Weights of a small GPT-style language model, trained from scratch on English Wikipedia: 11 layers.
Each number is 128 + 32 x the weight over its row's rms, rounded and kept within 0 to 255. Layers, rows and columns count from 0. Numbers have three digits each. The size before them is the row's rms in percent of the matrix's.

# layer 7 attention output (transposed), 256x256, rms 0.141, rows 191,255, columns 64-127
092:174152053111116152130120140043118134100166113094116116157121107121077112179108180104086078112108127136130123104080117106132144142134127190098162157184155111101127145148099142190165122114081091
084:108090157155139128128101171184153111147162155074184122127141106141169132138128147128142119077160093149160072140213162100112096143150144089140121199131075142067059125119145128101117113151144089
# layer 7 MLP up, 1024x256, rms 0.154, rows 0-105, columns 64-127
103:073153162100121116121167099112114100153148156104143144175122120102142112150066073148141116208122145199126130065120089080137191118120172122144130106139050133147191128151127080077095161105121088
109:122176105111151181155150146110131104122157152158067121154150085103129091115084092145174162100134138189141188138113122148122132112171115182106128134127122124160139104140133138145108124096163120
098:124185140070137096162091150132161129118120200082130119114118100116096097148203083182148108104145099096096139123089134104200073038143159135141160084132145158111128109184145133110154140162064099
099:159174160141170105171105134099142105138090098104152119083114104077168134126092204092120094149122117081183124147127113069088070128078199158202131176075106087130133179162160076160126115132104096
103:161150204146162125115129148174160059159115179114125121133142136151138110166108121089132138120065099199111111091067157131161150085087116058177153126132139157094123131080117179107145144199105092
091:156166184053106108087099117150120107145142157153052097130100096119163131131116126132099131090112117059153173091109109162127132050043106146166172159128131159050115137081128156056095205089139148
109:119196155147045150167110064111074194108135149102100151104166107089200084133138130162115121151103110084096075098165093076073060123125084101094105119094043167146136164181147117066133115115128162
106:114131129094138125127127138148125115124111128122156122139118156104090098117109072150139183121142117120068154131119189054149146166078123106120224158157111122135163075086151180127149166165124085
098:158161126111147128134126113135098137161142144094163117177089130141134147117111124114102136168054104092108171155100143099150199095076145111140095120143098186159093215091128134129114154123180107
105:181136165182158171116087095079123132109143169121138125141074123107087137105153135135110145143122132119118108122157222069092149129128119140178141110098110151106084150157053092125144090140067134
101:153101158080149080142104110139147132133126116101122183145106165121152132064137120137127139207126131121102139149168114146154058144144171086087119145131159219114133111138185157116147144161099144
101:135103186142140161106143124082192106066129107155081132149204133183044159086143091167164156135100157064114148168171147135207126095117111179150155087117108144109167131097116133127090145080172114
097:112126091152118158097146123140114103116160081113161116137088146109135119110103139183096106144088113172176130129136143133125131061116145115184147174138081178158128158127107137121213158104165161
100:154134104135103118134118120111175149105142206096127126138148134117075124104169135125162114121114085151131147119160141187114151066135161125082143149078161102113198163165134167120147165146171166
101:183153161086151150110143094167138171102108143147143158126135138171140107142108132083099102086168098129133156123173137119141146187134152147136086134069126158115131183127127145105117117108122141
107:069187109149137107187191126174108171114141092117145096099133124118054128156099147161159087148085161141128130164119132134110166119134128118143124137134179130111127140116150137149118218151174136
096:134109143155126177102120138113067159163112091121090097123134119158163158148189135100078130136132111118154021068124138185162179102132141163099159134141100144076147150128144154110133066134189102
096:077143159151105125133166089137203168127164116147117133103141140109189132119140133161075148112138188117165159124177157108186140183112153106029113107092119207141146085165132130046135157156139091
098:192156072120140046161128138104108165165160094100135112067174155130134137215088122109146116125057114119163129204100100099113129123192138146071087103119174124062192110144077114145179142118153129
097:149152142128147116133171074125166086143154128098195136121119140099131097118065154118086141130139209139121135127085143114099108143083170096139163126081150212178099129118129214128103115138108093
099:168110101133181168119072178091167179132155120146186116148079102052142172141134118110106135135108128154196159127089198109112138118111105118072138117089116136133094098117103187131178122090168119
099:119092108099184182122149084106108130150120095116097126159173095114063125099111135073086147100120142133150156141159146126155083104130137142144129150110078148146120106131114130174110208154083097
101:108177056099130103129133184137109127116207111119131107110134132088168071124184231195199133194123139099166160117171117107145117139076130171117073139120147171154115149104173135090096105076134130
102:141148145155097115074134123166110141175168123132056117090111128136117181139198135164157093108119111057123118126135054078123108101083143191181127116089104227129186165085098112115190188142060144
095:155107225121152114140135086127180109118140142179112146124147085160116093151120101148193131098143103184119094132218125137139080097129151141099136145148182157125124133158107111102151186106143097
101:105100136169182088086099130126150125140085167158177112097171094107136149159099132138149092060137166165135107179129175105163080136120134163110142088156102175175068111151130105128097111134113129
096:139151151099116110186130139149084136127123139143107125072149109098128151117116200107154136176105080136026154087115124172109147090172117100153090098124109158115123146151108146135094093175179082
103:157101168132090163137205177144073080149158114108118124179102114172120080249097182125063163081138175132099160123139158097198103119145111198142071166103170111157105111067123143137133065148131137
097:116159142132116079165147092144144125150090091117176071160163118105112132164126155107120096118118105066161108146105124109007190195097116132076154089105090126164095131153112093167133126093127141
107:130092112137152146145095150147161157202126107121109126090121133116063133108182076173165132086076147080079173096147083149119105151144145134110095177180139158121155144132128150175122123115125077
098:123093067157080162149113128126138134136130114122178194169109138142116180151105111131110157120109072126143118174136159106168108149140109111179122105140165172146099148149137099158097091143127103
100:139182081129124164091183156151158113131117113125132082122138135148081158130161193181134122158170175081121142086074114162116097137106104110081094119142132151137172204152090121080166143115123113
098:158153127137056126164107158138147155091122082157099104115148189124153090148101100132182119124141100124180172145184097159152079092168162126063151102158128097071153090076137098125125113120145194
104:074169086044130124127172062142066094165134125188094136160116131141104059154163119121155111104125128100119149153079128181125055111100103149144155169108066156175058138135121135122144123133121160
100:088040091113163156140141113129114099141133054139042105164067082092078130094134153178131153125141099117116132030132157113130121121152066105099080120180141139154085109131129106091084153054131096
093:099093126127139158117130095117152157099122122201178131164062075105124145130148173124165237170111117115109115125087118143130111159147069132145122096190159143140125167104173145103144149138127142
100:086085163059144137117077114133135116127139117110074084163102118165088128142129181150114150181116149145149085151131148147103149110166139170141121142150191113080124118179167182160188172110152142
097:180194100073199038116124100034163157152172151100177153126148135142149101156145148168103128190112177106142106107137066122134097123080124174133163150128103131116118162142163098134147098170127141
103:170155089173095153148184145121128115164119165173116176157107102120159098179196076179111157103117102114121128100121122119187173156112171107161131122105127177188155144109142150142130136158088101
111:152092179146170141123058170154122188119088097135156078148134160166074098133117164104107163179100122099107085185156164118085158158120088128116150156102094102104127150102158092141169068133091127
100:158196149103151122191161106097054164098178168130124041153099123139109101148125143122089159086153093155141121079104078123117119180143080148091180124095065147118120165146156140125101127148069114
095:149146108142141109169070127125120112178164073111124114100110108162153119057142131087132130159123136097108084188132108118143118140123124092065142079174138127123128182158091085167150071123120135
104:166117146089080058102141094149165128159082102099180145095192115101061138175122084090176167128170125111119144098138125115151146095162134180098090109164133135126070105123089120106102074098074093
100:109115163133151163131125094043139112148177047090140134132118148056087088141180170106113144117150080163139164113128061191112137101084124140119148139136122133074144111162101101191081153129152166
095:129078138185160084098116130086129129155118149090086167182178131125157160151138164125168127138125156098138158210130153157108108137160111122082097078095126084154165080104121108114151133124128146
098:169157125139113166155095147151145140125139113112086130082151152155134145100102071149140136142132067064178129129111119159117103107089096122104124121170153051156123086182123142133119109085122138
099:071053076129128112121010150122091132142134177116111125115161139110111153151115097170084133109110137103200138137090131106134089082087168174179139102076077085128137095121072130111118138141168186
097:141142156120160145107093198095139161199153123151115159120108082084129114108094123139124168140152167103134109106081186098110133111126154105104090216126086184169146159082123179107068103140085105
103:116076104159125125116125128132084105169122130154167067145147140077113217086121107176135133161095075092123164197165113125098141143135130131140131128155147108180164083145169109122087048097049123
101:138151115136114139117165115117068087148086104113160129061120150092211100141066184119187098129128082095162109161169128140115102170141188121090109103102100127192105164152020101140187157054128117
105:105108088107126177144125113150126106199174131198098071150133174094086092138104155165141158101114066120110129136126165146150155135153188147163142188183158093142061160114091084156122100125197093
090:193134080142138108123127162121129129126181113093079069144095115088100102161113164128104086199039165168155060143140155144203149176133135135093124103036159168177122153134128100185131171164168133
099:102149071144141121069141084186157094114117119148136121160126110164117132151095177150165128140124131125118167190148115119140170115068117176113095174108128154088152162134153154108148108160183076
097:131067126048152108146102119138102067159164135125071119108107056152149140132112138131080139162123089166123084099110134126084168066137171194126145105123133114153125134086191151114161151110121132
105:163148098145137077083153141080138132109121140145126113123105132070097085162105194135156090092148081128111171118157098169141099071162179112104125113098090116168200146108140105113113138191127110
094:132148174118112147151138122117152137132134151162132132173112152174050070095133170165106083122118126148183168096157206127123166119125144074103120139152104150117124119121195137130058143111121152
098:144121103130198107081149105103167150151108092148114105097113103151124146144127121117104112150129134137101150157117072091185107129152105147126153145140146142143151137126121139144144107110159125
109:127120117118050083067185168073099172121180112070084072166129104080120124161175139117088136116151108120047091072144098151110119192133089058163126176104057174116083058123147186112183160138088164
092:143089090165184116133129127152168104114120126097130131133154072186113162089137100147143117103176153144186121140088134110145174122138195213158165133064138074149114099145127127134136107143126155
099:115132129060096132077118132102119156130128135134143100101083172077120111062153118162098116097104111148060153145175096135165202112045161130131156055125116189103164120137154122095116108112214155
104:140126141104092098118144159117148173093146145134151136128124112085158156151101168094107193122138139105142153117131133141067126110195191125106088099120123099174133143167089124081083125165117159
104:162128132124106104120129135109151120157099157094157128109131157090127113126140128115158139102155041083088104103110191131086119090123110121129093161130096107091044085125047127134155099136117162
103:113136109104159154154107180111101163168168113152113107162129147141099133130125175161091112142114145136084102133141126148111128138171150125104142102081165139155152128131126124180135197145160126
108:116095187105034111150110127116126160117124126101148107117159141093094148135179155101088088116143149165093205153099107084116114145130134148156109141120173158189109091136120146122130102169080141
099:103089145073144107108124168128057125096100140116096165147109147059107138175153115147075130112136163097139071166113141044165092134147167106128093157134107100153166094085155131107136143146137118
096:091126097178125127128078134124127193160098095138137164110053171081158124121111161115144185117099125121124136122154113131113148142177140137081103087149158120135132107115099144133115130143085129
095:132101153138150149118085051134119179111128133147102119111125156100153081100100115129157109117113101111178130089148121107112154109153141099163135087128147097115142155076170161151130136081146147
101:109109155116122096136096129130091108178188114127140050124130130149179120098086139117121105134158133122089110115146124129161131160102129110139204113146140165088212063077088125106142137100110115
104:150112125122072128117054085130150144108113149203097125144121105084143155073083143113130073106184140133110119069160138157129105123121107124100078132090133152155175096168105119078108129182064137
101:144120121105130110147082135081075197137197073096123148168149114125173083100156110116156144133097130137147114139154112104087133119140097150136146122099155096139158126104107128133115130146160104
102:218081165116166055141056140129133122166143139117101170160158134161115121155071108105114190116155155117150183194085145105166144101080142134094119107110143119138109150154130142128124180112167168
101:141149171137133120106138152117143123114143147077118114098152176141101121144161114154094062171075112134142173151160151166124114105114124051143109106086083140122081102138101038111040089185096138
104:103086152138104160124102089205165093102150125172179160104083116119117173161074100171109154129181162148160101077140150121121143068126102179111137048132118133150125135166126083103130103118137169
107:125144104167136127106128130097125085104134096144146112085172109099149154124100195151083093076122109138098137092108099155060060074143100120155095132162125069064172220137111134143170156148167082
100:138140142220169120104116126118109124088166120119210084137120061115157089165112111177174114088071156134105149074134158103056091110076029176155149118048129076171108064164056129142143124151135109
108:187147156125089155057146147095125118113103138145077129139119069082139125134131137097138159100174121151136122159158104127086084126160131110101072127153129162142113158133107109115169117150118168
092:136159135125177125151094155116143151124140158137083085214133079128095163173082169123112161138157079094123061127104145142172174142156101150155099146148095054139138132165127126101190093061168122
101:133130105134138115101139106184174174111126140132107138181109180140068118088070140058128183118152150122108177156096113136145171113111112069129143081182157184112119089164120081117136080143118150
098:079127107082086140076068143111147134131113123155079179105102099193097108175142163110145080140144097164152119130087144064090123118148192125126146125088097143165203133125136119097148141148170136
098:188130103175097092053151173079115111145122148082116107063120171131114169148157179118163137113115140128095135144166113130068129170050089108108083173125150189121092151099144094146132172120135151
099:099142140159116112168118100151158162128135040120110180079153082115133094186167110132113167114126144154155087128172075166101172094121166096065139089096088180124158090118129148106117098146111106
096:175162142148131142183093110143137178133087134149137140171152106143073098049180115094121089096147098151124132165152129046170141170160135110157051094123102123147116108109114174146144115156066160
102:126118139108073137168104090040127157161134082091154137150124231153156090163157135130139078108145153151094136144111106135133099060124180168120138110136078151060151122145191117163115131184115106
109:103137151072059141144086114097089151136177144081148148156122118112140100102164136099076140166103140169218138138121158117176124132125081181202122145110080118153137147129133101122076105088128090
097:106126160108112134123149119130119148137073093096115115129095061092091121142160200122121169096148083116130145110123125114097105177087126124144160112147142039111184149158129124109142139153108170
104:134148043119171110100132150121047131182149066131169121131110169141190047114118198134136175107151170107129137152144136131137131119144105144145096166135149130138157123139130116123157104182123134
101:074162107091085138116049142121087083160134156088141164178241124089118114172038145146122141137171156197080174118118122121114146140128103172090068124167086104134125180120102154145126165109176174
103:122127113108113193117079127104173113078103080125071108139177175135148066138143138131107113106153098089112164147138059117085151151102186177111124111147101097131065097110128062171177084141156093
095:110106109092120096138128098119197088098092088126157112085111137111139166165110104168166156150144067079111124073094067087103063092129101124184182111047119119127093193022091171110096072176143117
100:171154100084143128085115140097171074089118127161076117107142086102127117108062162109084113159149190096111121097149139105111070068156129097140101096137145105146168117120083129102162069089079133
099:205135192100102068078121132093146102164175162093110102129074114206123157117081118155108116110067108160148141116121161155115126101114183073105138167123150080181091200116153202105192096122070129
096:130179206141072155122123154107120119123104090140087042074149134118171138102115121144163079090130075112075134138117145096108096131166127175143170178111109125143098157146155175114054122128155099
098:108108130075156094088147147110134183099132080125140149105166172131107154099157090115135154123122142146138156128134139116196111105138131146097055096073106162079162141152114130135112177158145161
091:180143175080185123135122111095112073101092145111093115102173155152122097192111096110112122093102133080164138120120128138123093122149090134053099122130056174141116151148127103084092076173183200
095:141112122131102135119116170109167138126199146088114080127132109128168179126135141056064079143119129130115137127097100102115140122074140203138136162040092138117176125075168166112151142114117096
105:116149091143088135160080143118165127090088038164098100147176136146111112102166153177142079122107119169083136127089159145143135164136079092156177146158097200120154165077086141116141133156182103
097:111136130150136117135131144122159103192101101137166097143116143100116140121166159095154125113119152141118148167103182080073160110122143083149080099163180113142219156086107105180088133070092153
095:176121112099125136106107116154139160178099109139086101130070142156152079156083031166127153115117076057070135121153084096138152101145182103079126117191120101090150132111110128177126133146131173
103:159122119129139132130093161129185147132153185051156159101075128085165172143201097167145112175122091100109151141133197077132111049116103159176144132149125100144114131105082148144138105118092098
087:144059097136134095149140137148119085155127122150126107137127104178154181156190122110142134114103095116139119109159093173052138088143094151066154154082139095120135128148132124167124148077125089
097:158168166113053088113163146110114154144138095135137096146048097183134107124121147103086130121082158074127117126108169074134132169127169151137166105087109111163125125136085157176133180151144098
098:159165133099197144158132114100200158131093114161073153103102166151146165107168129124072139095075056117101173188118164095171084132115152156135095154115088154067149157181064111135075108086158142
101:140165081090121163142100184094073152104125124161141118095098162076143049144167093170091151159108061093135162092161174094096132115145083195157161164129169096086169089087092136123103162112110154
099:083112102165092124130126087134141134140189148105154110166109097172129136171096126139090124099160167153138189142137093134130159177133177096127133111127114090183097135131166129111153140147086202
099:138115106186117129073169128111118090114079129085090076160158153120088054179114173137139132060149108085095128062128203169095131074096102120104138138164126158190148128106137156159133085155130088
100:142118204126114156146113127127140101167192147186165102079100122175097132130092132110125094133090062090109133178157104143159144118121152177123100157104103186119155155124105126137106089198100111
# layer 7 MLP down (transposed), 1024x256, rms 0.156, rows 0-105, columns 64-127
109:124155157115135111128094060116075141098174108134099110142160090130155148133066110135161120113139122098124111122136105118170236126115120126119140071102127099133172091088144071120140071108138102
110:081107125131106140121163116109173058106130099145116078145108147136069128101085133119145112129078090116145093139139141124093141168147102100049096113094155109090141133153184188125116110139155100
099:152099180179133109148105085113091110100144063126108149129101096151149134149171131118113130202153130134152184111111193162070130171118126152151128134168158110110093127131136131121095125088165129
100:119091076113106147183115144136030154127180078110132172176111124104098120203114104129095100156108142083118114160141149182152123106113143112144107106109146195112132137146152125112158117187075085
105:168177181116128161136106114115138151111119133152107161079146111149057075138112062154147145128159141137085144099082164079117110123124078087225117152127078116133169111103095118125107074120122157
092:119196132131137165094111103140100136174116171133113136136136102113121176117169180179163152142089177149118081082100158140169118212202142119168154056133146126142137169157150120088114085103103164
112:119129134115176127143134129107121141144153136158110141125108111169113113159185157098098155103153078132134148143159084090136139106160071122136181101116099145136144151125151127126134087145128138
099:090168105102162108120118075088121089178112136161155130163089134156162150089128122130140118124124105133108089151086196094119102091146106165080123120114090147140142158096092052113125146143132122
100:103109103102153124163083116113122105122139128124100154161178152153119146069095153156102119152108064130137082116091183120135149155124108099140169150142041070136139115160126123113122149123166103
095:125129103111089103144112115168206122183125153115121150092135069158097150144111065130131133092093137127192153165168099156074143120086175101049133122132156087082114107105100079217106097093130116
104:146164149133169135069131125101187114160043119135107114136109074189147106152134179085107177116212167145080179122150139136121103191136105142141134084167162112159146192105163067136156138178120122
098:115130138126086118194157124140101170163148128182101095172133111135122121078127116116140095118096110154115106167056103173134145154139128096088176146092186126142135134100154171115166134168164100
094:133150173118104129090096125110164103187185068131135144063111130106115197152128092149123092102131122116138146147097174121119182107116125186123144121165158123097142114069089140134151078130162065
100:112127122126148156144118085111118097126142097124116199124100107144107064149124128132088154156148116063104089118185171094123153175150063100148113129176132093151143147119165129123130160122086152
098:117102091187063102125167119188135157112138128158168128099163133160123108133133127105191110133111133092120143169036124111155093143104126094148151114135172103106109116120186135115129102109142163
106:142136092133126116154156166076066122127109163129168164074173100124130137031143172114131197183097160129113148155159130168112094119175101142121124124117162109074136122096104150070177100151131185
098:159142091120105116115107148128112062118110090137077109108059154123118186115164149126156126126085159130115087107067085171149125148122155108128196124043147103107160150124070122120151122126070139
094:135107134181141208200163111153150117130123113095115131109094160175124113177122106123102142197161118148078082193047113104114113119133111092181149135134136117138147092097086119132154156069119152
100:111090119139079167127180098076144082039141135146110140155169131072094172127175112130170184122132100125152137141134131161120145095137224149102093142078116101127171135147109140058071144131120155
103:104193132119171118106140162117154139096090144142153090192156167143189111131111116141162105118186058125064130171135075136121110098055072097120149168129102089118113147178130120115171131103126154
100:102105138107153162155101084184131078132132093162188119151148174143192117145070107118098141151123118125093135120129147130087125191139147144145135151099139056137142109146119157177143197135180158
098:139140093104103148089154139104176148075143157151136066204110098100152174123178120153118171097148127134122152188158094157129111145071123085117096195119118096120112117131130101098082095118109076
098:100121171155106164127126133094143105132138124109142160073091051143150166110132138158182047140148136132149105123068178123159107148150134168168121148143155135154148126137160100138145123122119140
103:111138088142102097137095187090164132096066174149108058164179194135210090088105174130143106151074130062097098144206092080174090121127097218106098129150154100116165084147151175107105088139127133
096:169144103178145118121114176140124151111117161073145102120138103095102140177186192124117088137118118079121155113132148104161117098107124092095199116162113133115094123133084151063151167147119165
101:135171110129077106149147147018096114156130125111130180107141141116193136108119125153123147121138105154150067109168134127137100105173152152070108151104117092068136131140073151147133148131079113
094:143171097146056120198158140110124193126113145156138084169151144125156092132141099192106146138109126158127139127046148188167105108192096106164120154129111059104187142148080123175136106120101093
097:134067117074152112113119149119082139101139132162128083112124145071076167145119119134156079162151140100167115109144114132179160112168066038168152135140209163119076118163137101194136165170123094
102:151110126189113142042096102140183115127123161156126088162136157126135167142097198092109098136135126142091090113168079158144182127211216128142166147131157179091160177130141113149155172188091115
104:124066168156170113134135127134115111118194096089113145110130151169136102111161140144131087095119189093133121144084095126127133120125177122132091107085146139112154122117121116136153143130127118
098:138145097107165076103151095146109155178142141107149127062104174101130159086138126112116135119176105092146155118129118153149137161135098168162100120114127172072119089129136097080173137162095176
103:116077146111171115146119152111124126142152127107210125147082160109075088160134123128175105118137085122119149085118080160106084084094123132164172133144118198130127095173079150107116162077175139
100:118144110155110122115130113130130159132127093090139109140127039082096123141078055109146132034095137145180138176123126185105127095158149128124126087153134214094209163129136069242115111083121131
107:144107067086047169113145071148223127115153120159143157125119156133190106078122073154107099129081069130178132092065097141169178191117132093130137147121125088142160109100131107119160161098162162
095:150122106113117158175146128119078156159113213108116158136194120137109190084125159181100127082129120153070112136085135154095155113141128085106086164115183127154109119114076117125198221182102165
094:166132135080177081143150108182097120148103161139081173111150187096110135107156136118158055150172106141030164122150144171167125071215143173095165130146083116069118110144117142143136046121058106
093:121136164148161172134200159099144070129123116173110165101162099160081134063131102179159061144146226112110060102092149163098104182130145132122094182123103147148177173149034119148125146109133175
097:099097152142070126151149201119123168119136163160086130157103143151127171115083105151110092125101161131099084160077115139141116104169127103167124126072149142109107144086131069153074102152156139
101:137204169223119154129212140115155166183188147163129098122082147167126171116101131089111190143108123108115140120127147137150192136160137152129092150120092141161114109067097148162124166098112120
104:155140129186168169132131129124109107181123079114101146113144140119158157136112043118123153130166121094134160059102106155160146120166180157124152086109097182079165169103097118164158133175092163
105:110133110148146178065126117105171161109099161178187160132132115137153103118131039142145092141135219128103108092083111175123105123064190114130077173140116176094127096127101126117139100191061121
093:108174100207164174144162146110154154087067169129151134156133079103080092134135177090109163095091104154116102145095197125112167146127113144125076164108110080103150097127160146158141150117089174
102:145108104102073121143107142129117121129116119073104129152160164153082173140105089080106098132100194109163180136120138181117067101067091193119178144109101209116084156110143109098136151158076132
092:123145150123136147079161124191130132098077165135147077114104119190129205137102114114177165109096173151138129107158134126154144129148162121172100089174080107095138094141140177107151070169106140
095:115161156152144148083132093143105146107125141159140077139140082095110099110169122096147083157129072157108142121163156075169143209075079146157120123099172122207154123189114174163139156134101067
093:125086105098096116146148123092139085125157143101076107094159122108121152130107142072128148152134120079141132171071150147095156124094151074114094140107097109100081096179129121095160121099063110
097:122116083118070122114105126119086121130154190205142180114140153092112114120105126108183099122131160128088123135127207161103183118135156136130142104085081100141072133158130169108129123088112136
105:125118104084128154141134103141165128172121164177108159096134113123164213169182201151126149144075190158144143108149124084155177128094092182166155094119133132168143117113121118130174160154139159
104:108144125096132144133127143105100198087078181096096152133090101187161110217075107137072179138135202090102081083079107080132098155156116123117186203161097132136102165092134088083135103148123171
100:145140109148119142117090113187129110165119084127154147194144166104116142126139083139152110133139142179097159088065080094094125119158135098164167160070091101124171135066116146174115162191161119
103:107074052126115066184134162147092100140146139080083106124102165137146081098147158115179120071122105169182060124156113151096089105127144112121111104070080090091137146143149078114122121149125107
096:079151090084145161148140066177104124133157150124076139093118100114118135132112142157147165183147058171118127168113099116194139129104097120098134142173100107108179099138070166066168117110145165
099:103111138100103076124109168103116213148117131093129146120188097069091149110168156100148151120112184106089154104122105078127158038153160112165149069093087157160133153114119100187102169163086133
094:118148198104120171105158069131085168093118150153122093180120118088098148139140157124122122121130141111097144154124135107135088187119124091136174122113177153186144139138128127123096145103080146
099:139181110160130127138216174098144116175134120146145165093083132102092154149151170113159105085118175102116156073096144115144177093165130078100093145112147137113184135064192181099133132157137080
096:127084132123127079125116153064100097076164074108139116081164094093116122135163148118216131100172085175107166188118102124140120142061119103155164108115105118165100137128099110127155122194167164
091:101101146138128115147043090113136111079164095149127174176111108097133181076064131149096125157167085105125118183083087108078174132129108120138154152084131083140127156119096138130123105150121130
104:159160184112093095101173105152089171105161139151137147126162157112192126217142120035091174095128112146144134097116099138066119108182109089118090144074176109178142156124075075138152121096171111
098:115140162149121149065125051087107085114170135169127169083026079183090098132116129126153154171123140137113110136173070101129120105109095127130145141087140189151136174100156063093160112164136142
107:123148092169124126120120095155139199153107103181182162120088134122166045051142165209128148118174116138143108111132169167095142099106137139145128095161141090091131133176154061139086153164117124
100:209208111141159081120174103145090149143134145117162143179184110084100107107136147172143213086107101101124111122162110129144163116138163136113172135133081173161136107077125180081137184108148128
091:182104140151090135138117139169126116137104203139089104129092117088157186177127133170100121130080155103194080141087089175127097158082111150091134137063120138184177099121128107186124122068087163
100:122104162130111167176130163120127140105184148128113120065078086220096115155167125133137140149107111189140175155081141148167079092091153165077142119180111070144127158103153090131096090151118140
105:107168142126144093113150118139166117139116160151114126031085162101141155155166171109143144122129206131059082133119115086108084114136101132107069094109125146065134160199155048123148094120157116
098:179149093089089159099122122161179159105186133146095117129124118155076199192111133154095087059105132093161117131121089189162205142128162085121147091107131145165111141099159082143123136115093088
103:146125132087124044142167151112158080103123123147120175074097096132107193128152076196155116142125081159104089139121083143124125121122087134162060146169107134107174155115105120152125077142107146
088:143137148173110113098142104183109131118155120089107138115097148127081131132137134134122102171135162113098166130098117105117204087167165113140159118157147179155094097142131107103161166164112164
094:095116096083100124104175154123075129100086139054181162126137105186103174121102093092162155118137151155098142088082138120177150126129109160166158128119124134143115227113125184116115115091119195
101:077110173124120192157124122167142103096153176109135118170101076121045094155172082145099113121110128092155078193146123122100153156106077176122121102159124130123100120179125172089124096161048103
106:119147111148143157107134128078121109108090197131167159103093147176164139129144136124133132079096111133082104125124108115166124074138111145168137147121128161092124126084128117139118188139149175
100:104135150134155141119142174190138137155122115103100158094107070087159192109133161112136083152144129186085084118108152152095126103105102141087098111139124163099133087094110123103140114167101151
107:138130162085072085113113122110110118156111129115105110158164141102106131150148141152130120124185068152101172080160085106095162172099122140157144174110115170101127113139122174105141134114146092
100:166036164106144126168133130122130150076142104142197157116079121161171118141129117087119181147097072117108122112133111175150153185097087125136200146123136141153159060077155157113167113119125151
107:102159118134155139108160083110141127139187129086135107169139096137111137095162093106097065160060142183146114142072137081131125127135137154157122063081150094111162167126085069125144101110097096
110:153073057132162170089133167167142148103112180170130152149127177125158131160095159153096075104117102095129155137149098084108057183167179141069151127128110150123114202107089138149107160178131079
104:190058156113100091110104130112137139101130152096132140128110091124142072168099139075158153172164138086103168155173144178155126137202139176182131155126181149153153122096105149140092164170080106
096:132093086116137164061144166176090157096163128119110131143156143114122141134169104092125142175155154136159168199132136144093124133125095123129112115113120095072082126144138086227140115146160079
101:099126111142127155105154128102126128132161178165124115092132152174142163142187125151104100046109098140087145115112089126186147172140082095162127140141090138091115138121139089196147152165126106
099:127181098133077116136132079159094153129148180116151100106129162095160112150135121172139141134114136105113109117136110138155085102049158185153120019124097111078089160119160107130120087101106091
092:133196160077123175098128049125137135140121140148097164121131146125104119136089120113133081185147141147125128138156113164118070152095171121139143144137098144148090106161136145137148120077134150
095:065127190107158171056156137148127131124138119124138141146139189090060141135167201160099127079095198119141153085088119145135117111164122108130132092151153103136200179133114148117123105041101094
106:170131118075170151102145170170119127135191127161109116087123145173159077156183122150143091133160133116125100159118174122114128064110114106079117126112082133062158138103119088129154080146116136
111:143150170130092117174181176181073129142131152158154136086135151119157166121115176148140133185129157152167134151113126122101119141089157149097114099197092126150057132151158157169094175190073143
107:071103148110087115169116156146088128208175110081113093129188079147160139152079109122117088109028172099136100113168093204151123128157049119145178126139071179134176087055102111047058145127091155
091:158054106122124080145141125145118145170138184166120107142133104128134115142123130127166107146067142133170114116086121071106110083170125137070151191174120128104102126093149122173155153107137063
104:143163085128178165172096137111101103083105127103155100104110140113084112131143173090117172149148121096179043153114110085127128138203182118122079143143144133056118149111141082091188139164101137
095:103185151116135105156127175173120100124113131121158161145107163112102082103055103123129153204157177087087067148110117182102156085164108138114130142134191144124130118101138139117130098079102160
101:157122157090072155187112162154118043121114161114127131106143103180081108125103141095105065143113227144135153106132095125106147094114070170134142176151126141154183174117179145127142084144092116
100:096102190130124166075165120119103174151122136145110164148065135092078124065117170128143101119147140161148140155138223182147137073125116082114072143151110116107148148155092049143201144158196085
100:197088138133140154167175087164145138154150182118173168050107157088130143105101142145131150093110129182167100150141138119091199103145182097110102103175160146176124173099147100173193116168180097
100:133113118139138181174149163140134127116135062174121136132105146124108119088121155134157130160094143117118083139138109144101127070153105101058168141131178194127178066168118088103100137108130096
098:077133148093145118119152135168128166129203126106156159127178140186123107203153144164073149135140128077151153144112120152160170121121083097170117160153153143098100150166163124114120096136153123
093:107082118154118058082083116166114078175145160081153103151116175144109154119097105086056147109159082110125118085118076152127150147117118140106127153119190096114051152121127108159061109170122135
092:182108083153103090139145121087112079145114129109120049100126161091102170125114085121114150154095109111106147141164138163107111159127150051145160164155135188122080155113123103054146169124151110
092:140126116119088118087133098139182150139143103121136150160050073135028173066175095129168109113118147190153152137141075134124114148114152138093184102186117163112127140113083107129094078156029101
102:110158084128124110055103168171131124108084081146101123093125075103086140078123094121181096165139170074068136083162131114148129093215153148108191115096138126109171162112139095145107122111151118
095:095075062140158102116142154108103118142138103118156104121128141100116149135171148101088068150129142096104160123098134097109125129193051141142143143117065157134135106202124058102113142135160113
097:136126154109092132186148198146139133140110119126165130098098089111109196130149093110179133118181157133098157177106101124085116159112148086102112129097120104117104149157147158117090131152078098
104:078143202137152069143116122103090128129047089122107147062098130101139163132098093092111169116137140145134087117091103144147150141121152134083106150035171124094118136168174090078092163103114190
089:115176188185139103081108112146114137135131126161173159187121176089159138093135138180132179086145152123116112141169151129162122136143066134124124092141095111101095059132097097108085057168152107
097:151101151137182152129188135090080138137122141102116109092126078126093110120115171145068121109117088126085124146091122159131115130054083091153102102157157111110098137147066099124144101093083086
100:130164055124083151137162157122149095121154126161101098083128102107160137054144154150160204146110155157152136132102110124166137065176189081142150088087112152170167185129100167124146130162101191
091:143129173191124224116156117077117140177143166087120143140176139122095136134083188128132144146104127175107129158126073152142078106134108136152093109092122150143087087095120099117135166198082155
093:157121187124098132118099118112110098172114127173131139111111191127187123093141169200130121134130056083210089076150173112100106108173126128136075141130139091108109127082060152144112153132163150
097:150119110140111112083119160129147141120129142159116152123111086164193190134127067156137072172098132112169159154144115118118186088070099114102132146143142109082100164095111077137118202187157114
094:129105019166182103108105146072123176112127142078154161137091149078136145132135093140146157149131127144125158146135062158155103144113091116128102086100152118103100079120141125118171172177142132